config = dict(
    head_dim=96,
    positions='learned',
    bias='all',
    batch_tokens=65536,
)
Each number is 500 + 50 x the weight over the matrix's rms, rounded and kept within 0 to 999. Layers, rows and columns count from 0. Numbers have three digits each.

# layer 4 attention value, 192x768, rms 0.0341, rows 54-67, columns 0-95
460533523418507531570537518520558471480490526480528630584504469519478443458474462516430450406522480524541466445546432483449485492532462436492455531460514523510475431508444532471538506525558555580516534492514543421504475591541552517492532411532534444488453508491450542428598404459498494527
562546461511497536424501478534426575570587498383515428528417527511554526525413529414465519519476471448411489506481491559478507466476443545499483438439491487552518535429505482463481525527482521504488358488617508508498532482499524509474507520561549499441470495496511455522522523501533536476
412518524495381538623420622445573413638545513510514473522482532521533446419470426543497377413511482444523518552499370557511476490495513470463553530548568434587462499511571589468555542470467480429506528429520530520527556519388512459477514509529547469538493449490465505409521440496571542483
459497507542471525519549496540495528549436404528493467619501534498565555445487484546455385531530459443483489521479447401428491538488504524579515529487513487559527496457467510504433421447463491498549536427473538463427579479522487586479426545544536410521526498553514518470443448584494457484
495432490469479604415453414435516461441534450476470443462421448466633461527476553417471350604499465438577446547493512486494490457482479486462573447640475589560444495412565533559444497505513551454511523505509522518503472402574454495469464452506591408516512509505463514617580540507465553582
502600527467513452492479445502506464586465450415465539426550423534496527393501558541553525480554513420413452416465534554580533401497502490539446521521507593487458506513567523473511539573576458591519463558617361539517491496480464510466520478508573504483555428455513427531492480425424466462
537519515448479472512460561392510465532451520502508480487578475494458415429438509483519379494451528522541472458556468436482479501581394496473516403470443483476527487515547463419588577556481507473499412446491481423604517501489516526498519499536384556489492485561417473480431442524582552502
531447460516480456512456550513481482478508452523449554593495507500438513564429506495589410434529465451487519542516536563446557495496513512486443546487494578563457551415446537536513516496438532452625532446552470500470461541548501528572397461472453550476481460538508495484606459457479534464
439531484471553434463481508404580473472497462580463486461478559561446486469461485546469480549549380433558497549524536504530529459490454468611521420584443457591521518477527460391487523522445549492523481463528526479428576634528558508525559510493610494537500517463459574519443444529577475487
553513507469464428478571470467469540596473584472330617527471458488417451506487502510475537522470488468540440488514430578539521486565505467497554419465510408453537444493439487614486527409512477551463393547573513508422512536434481534520608506556493583484485534469529458454488486604433475519
582564476483471427479535516503394512511506501590515458446505542493532533454476506428511446449527530574420455509537488526499526484485565509547508497470513500515458491468576513501582465455531506492456549555514496572536490542423487482481515503445505496473424530518438476490528532495521553460
494491548402542438504479489410459499578480494474462592486415449461605509472413521344414573527510471498488470521499504546509543565547482494419416460471494552493470525578515542611448480462494475412511640515458510549482520470469523459537604420479435501546407567468516461635473589510511492488
605516513517547525504446522433433462586489525595543492508454463520500464550547542532472458500477495451487436527480528448547477420545476479480436520458555454428476538502551439530553456536471480418532580469605412523525488506413463574469559524485546483509441481516531544547434507506555502525
558544469404476508515473471472507556462544474552463467520481484512532560481454501533449475532492475441534473552508516493433573533460527513522461511491554450465464479492483530363512524586460487511525491607460511499516457428576521452445544537513570512522493479577470521403525533527540486547
# layer 4 attention output (transposed), 768x768, rms 0.035, rows 54-67,150-163,246-258,342-354, columns 0-95
510460572471485461472562464524459512516490472480435471542538459513495562457498537519537470464347424439500491558444419527519573405474474332523581480535430453408508516528511478546487503442534522469493477444574522583608518465493446475358513441514474524479541484510583462498507506538563491491
487423463497529463525482453429512554447523555427467535442418455465491594549527574448534478480464527473547524412464499501562418402580476572419530439531528466586475550504504558448528542466410506502508548535451451484531471540563536530537442475511497449405545487478503526492484498463532440483
585416550507461500444543524570510464508492498492430422539532570455438503561512504505512494528475492375513513461511468492502549560544473552542592459482414522540476463483500505514506427521420416545536489500508504470491507574500592542489515588525457558488411425547485486594512440481509604524
578461475510530480555455416564551488490502503458512433499518525507473565453455545411450611576502540421551515558489549476473465499441458455392517413496456462569520525489578478529520566502501621526487498514513511500499613463464584542557578527509493469402561434529461520523508473448482410535
568586562509547550508554508427487537567415526518427518555525554385423501566497551556450503469418464560507510518446538591642627450515522449542464564407501425393578480460480384439527496456442503536495535493519530539410506495569493537549513472578466490422562504440522504520490523427522468509
558501594488503427467523513532507501464524501582434449545540623348505466516491404468560534446498524487493544479446513564528555483484503559439459461449439448616486544473478440469540482562415478508475487552560531376517609521532569565523490540584475468508486512579523488538462457490480570469
480483499526501546499607523457504456519640450470507539574478495454496455559446509502471412613424451472470481538522478476459493459490590450583440477481555498398502495468475501485462560457502505568511473511559491601547483558458400412477463469538523433553440478461533474490539522569514455539
491536567493439476504493485524509496501476621541514477544559483402565468491467459500472536518622584523533458559476525508418469412527471538515479484512509464457539468492524494490519451465568407436510508511528519368498466554420588554544463541589551566428583518499484446460441498504452451501
420494558459516409485605553507456535534497448465482500465572463463466516444529492413552464462465511529532548399428471476562517538545431463497516554557467556475559455509538529422577515544509362445504496475473542519471496453529508514362527521470467517474428424536452540452502555519534509598
464473522482459534458506476507508587550576442482577534510488604485469475533591447539490533543409527445568523437471578492569494475486560508498533558521536476487517499487488528388438484554495453468529542529590552459583461495537510427478519419470613525581539445550475398510418441430448516406
436542479541418523487426485387522562573481557491601549494507515498472518425493445466453472455493474480454535435546410470519498536470429473505565446408464489394492523513561481494508573569541544535595524511536498422567482509620502460551498545557488573499537525526544564474552587545496453556
450482435516528498600435570505542526483473551536436538546485556497465550451489461568506528411550428442497524533564571529448509447540429527538451521488601501601439540513505568557529471513442550572531533466572566505493468501616555560626562542545438526574478373548467468440437462508588502605
399577470448521535485464477487571543412502500474529411379531479595550501511501517482589451525549447518504567526498482477484544495510450598505442476533509581495505464605583472446434456551496436424624441526576545585462550548448489480490464535533463499472555485548451551528516464495438549474
568536429441488450556401503504492481544501583552446547497427540557479462507535456560516496483553544592519502579491544584455504520527545676480468523558530497560475515573437429504543394444508608525470473500524457382480481453504684466509476500566453525352485478536524507564537498360458492433
542552541544486505454535529487466528482479494500549476506512570402448536489410490468547530449421497514495591540405480499565469454474506437490469502457416494474505517490497533516465444493478443466569523420478535546509515443522429460436426531436522506529576437490513497461482477535419521464
410529524534408425504497561477486446450461570470397562512487509552556498505534502534485503495506472509548538485438512560507461435508508561480557517529559447491568519531502528518544493506447448562470543497427517516470534505491544501623484495491550453520548510493516487505492507476434451586
535519541497517505397464461507467485434462606614508491447485504456516538572462512476498446574460524514451429428538578575566503496552460540481485495359473525411512475485427425534535471475490476603519521560464506373493492529575531620535543522522477482414517473417559405461534467521407560547
618494532497487512466523530507549505571570559499492505492553453436510468522460508532443519534541499536536496430451519488535449501503466437443444499480503545445518528562530478455527548533509485521431523518515529478567483457501548483538541541510550514500574546412533440464496496405582484536
462517602524526547442509531536435531468474511539449483514495568480418473482529401492487610443456498462529505468456593510498473567607557533536469462442478420431543558486458424551484541475450470562569533484520548483521397482472587446460443499419438506413509516571522471474494519431483501496
520435492536547531541524525514508481486556570548508468499455447399525491469567470518529411476484514448504506547452388496462504532535516456541513485481460512486517499527531573499492446425519475489389553517480563446513476521468567557453526507467508520528526527555528562488462501569494441441
354525492478580384524491551509470594527614463550507540580479486518529457516527523533415549503411429518493512548467480474588575427424507454536542491565503464522477491507530487491475506511458518510463492534427530604450440481534433549442472494483505503495486506495396471503552593494471440491
534496501473493495506516496513519601540505600485477521525511484451509455531475419466500559532583564492475431421498517477418503524538467598424481470521415506488498471529503480482505490531545395560486542456516489459509512487522599545551494474540552481443451521537474496484517468466529407501
486472543520509573483520477450497516465497494463492561493574449503505536486465489494520517476458576429423531442456526533587524563531428500535540502504430517428509456541494474497476466537503414494496542560557430505545473464492433388386466462460507524415547497440464525497469531518525603460
479474492548514522566456559431528488487509411496566431486520509470497510476569522496567488449509441495550475468457497450456454551518482421541496494481565531544462471461473440508544520518505452407498513486427541520499437469488468542500472522468471468575516549540443467528483550529503487489
509519485484570559574487496554508491445480504389581507401498441514470560535509517510518509500487517508476491457499491522491462414499498514537495499489500469521519491492529471504518413534441497531481495472491461570513619453510540512427593519592534460519541538471581550492551535500506459570
529420442571533550535473521490594589586596538491458539439453496567529449508494461510430435523592436465554485502472461491476526418479451530529560534513504519520486478504534579501528423472542511491482458527559536523423491496594488530509493527456531501502487491532459592462460507479528525526
406510493464514586513469591548561520492586559421469524502562557429506448448449458509474444525552556500496474489562500525557492545417471486435553558558558502535483491544534554544516496460546513534472456475519477548497577497576480455490589464507531543553481446446534482504487509468479490468
520512491544459468506448568434517471502459541465502549539505512574482501495495455523502535465580552496541380517537528509407425457474508599503467476467529497521441447432498445515502511539484550501494515520508522437495485499483595533640444501539496518446515500533532543535508481418461506489
470524515459496633513487536469525460515496443436462568448533539434488479466496533454444519518407503503477517514475469487507480556500490492565500500473461521508542518485459390459534504476472388533425452539482594583429473622538430417430477544469482538534480421492548503514487441574504471471
448548563451532398511527473487482571502435524573544479467531515396448549482548394498521482547536574481518508473486531480472459350568551610390512533514454524493528492398539494494473482541506437499503518554533482361453572413478533512475492516502539522716579526552519501436435596397454459558
599568507582552519476506503487512545430571619517547467554467473357495595446445503530480525508575500517493522560286492514491529578549517539549447528570526462429596446465408488448502510455501456467475543480472459461484517552568570583492588456449434540487475475468513405485545520379603558481
540665600360504571510483554514518560421474454484501474490495528445487378503560562624564468465474383502499482462561549418537514608480481600438544474566500632520529546504572536570551476533427441547495476476473489390512462571500481484569573474431561497469459468516451532481490565504522523478
667500533566583588448529503486434490525590578431532475564452531485493493440514569575432529454463478511411448491451442473447427584513501509518450433546573478457522497447542452565470544471473473572550480471460587491453516623453477487553477511501552554325434619509539583520495462596465606470
428501560461419502437584491548547501641578646476607388524423394431484496441502472519500536485523524474560621572522541447513527534599487523464500506579447466550605491502471479503503479511502505538476526489435484396479464431439562523493429534418501560477559450486440462504508483503481426453
379540533498416547477541536446543499429541545396442540488444525575471529485443489475577528496449476571490523544556589499542553621505480441513553474459465472572515504494544567507527490501467518477512465477404589477468536473546487467476465585490619562523607443486575502488514425557577391494
495496450447544500511536478480548550547489608572565510529551496439477455557642420575520568505677583435524592422470491477466560449549530531537628549510487478425515590483423628564587590495546493558438500516407530386425486467508560575512482451432557444445401511593549604506532508419570487491
516496565590505484484504525446549501551516514475482526560593574373464457532604483543422476519469517513588579547491462474524521541514461445559553560524456448460508500504425557492562478465540517411560495531510543427489472543561463464525527420499545410477471487477484540487450494599500522544
391518417472447472424493544570520462515499368398519589490528456518517524480510460518512511456611411520488522483535555430579539502511475495478506516469452470610501444497542566492560482412603426408453545477458436417460529493498459591491518606516604449601480388481516532516590448429490474537
475486403456500537524518484504499466556444519526489456552504372547448515504550499502525480512564490559476491558552533533503470580445551543504450507540705448416494455454461383439518486494497549565522516521482546476469508514557538567512499474415555455588510479463489445478460474522524516572
550537540526508513467522521473500524534550682453460462450590418548431551537512500453546494461399418511456440576590532534525562549535408476427562567500545541500561669469505363466443483468464543487492473517436543332498473510492454501457538500576483538438541435474407457452509427516422446549
725568538453503596509479542447484504529436583377487553492455466430520397418379544430486532496490536597454463490425523572470410544482555574535561510494573469576462456481447618576466552539554442519436473529553518479519543510526424467493526439393540378414517479599590479498399574590431509494
443537563521410544532593421477534465447496473366491465545486489369453413515529561527443571493446440562480519459504468522532543502475440364515627521524471409521504488566466440523424496475389465567494580519515514557463461511515446439412490553469497488575558465561494435531485480528574429559
524555502472565425565411496435549457466416518533477514510493599474514539468496463457495485516496569481537545544415507511459525508546524504410456546450483485389530379528492499449558486565492448520460495505552511444520551432475501567544425513566527470527578518498545577483521558450491488475
586481546521543526529524593551491573482500580561503484481438412410549476487456425548466534497545520496436512549414532505528566506510477586482444481452467448434465454494499410412432516514590512504496513525570610478524411555475513445495532486517423489428368462480589451495496517510523528530
536529510476529603507483545572498524501486629562480601452471417458568423495404551451515547542498580521550556360445589438500570476437467625508532452503407585434499538545406464553419460439527540468528514480530396441519425534520464507490509526466518482484466350449385547500627493527585399446
489496585413512535495432551484471498514513528490532401476495536473432549415447502485556464527476423502503490466494379483427579468609385494487494455552530518449501462487531521553452510452451489549549431475453473505483517591441505500518502468497505461421446617565515594574489517545434603508
496501574446591526478559492525493436617555580508568493547517514363401551557508511475557537403527487495561540565473494511529495569537508432455468506453415513484582560514542420475597532506468404602482478440495480369539487510499495642478495485447536590354591497581468572520548504472438518526
474505425466481516482473465501495520445546449466508559509443530570572529567484473457563470537457464493480480421505595621538588441517553324565575454507421452518593507484580482540491494535518505541534528502485470472469480430632420539475473479481511481525566498520543465501552484498464508585
465487474473563538537446512523546417465437583461515514522470551417549479433510406495529559444609559462520502431531471534443549553582561493491491549459462484438513502502556476520526505431574482605495513440461433414451508484577556524579496533492528454460428476485499499502498519483517508575
470451614490475510456557466433460417570591482535496524509543477414531463500549519530484413507467494485453611510531441472600570454476500494530520470622503465470476385531431478450462481477570346441524571508470516529545529560506539498438513456509460487536506479493492515507420461506526475526
410466414469525496486569590497463566600527414503430528521505572554488575594512535561468479485503447525494457472561542473588498471475412447517506458412547461556472610484475374504508439407581509370488594515472381524464528526529460532559536469401545473536477376448552480498514423493519479465
430463446497457579530492510528473475553412546413456456541525501527457587514530517422482496461475564586483454545603513597489413554475534430528477422413492553497480470505605480489455517474476580557518421553565545522484481389564580543402499523605581510532540501513567452465518537577471530543
560502411530515504509553476432463477567503523567519524491594550520486529536475492401539454443458506531475456527534480614460507577521500600484546485542528520391576541494517409460443505476579508417422516559406538341577557560515556459497518429522525436490537494488521510522485499473410496419
473553495464486450419500533593565423503431521529472552465520506539516543426484465472504517509474438491505508439548467498444501571467470409487509503486509481494561441428430614558493499522592514569498570525497585404495450536600425570536542473440491482531496463459518418521449521632422486617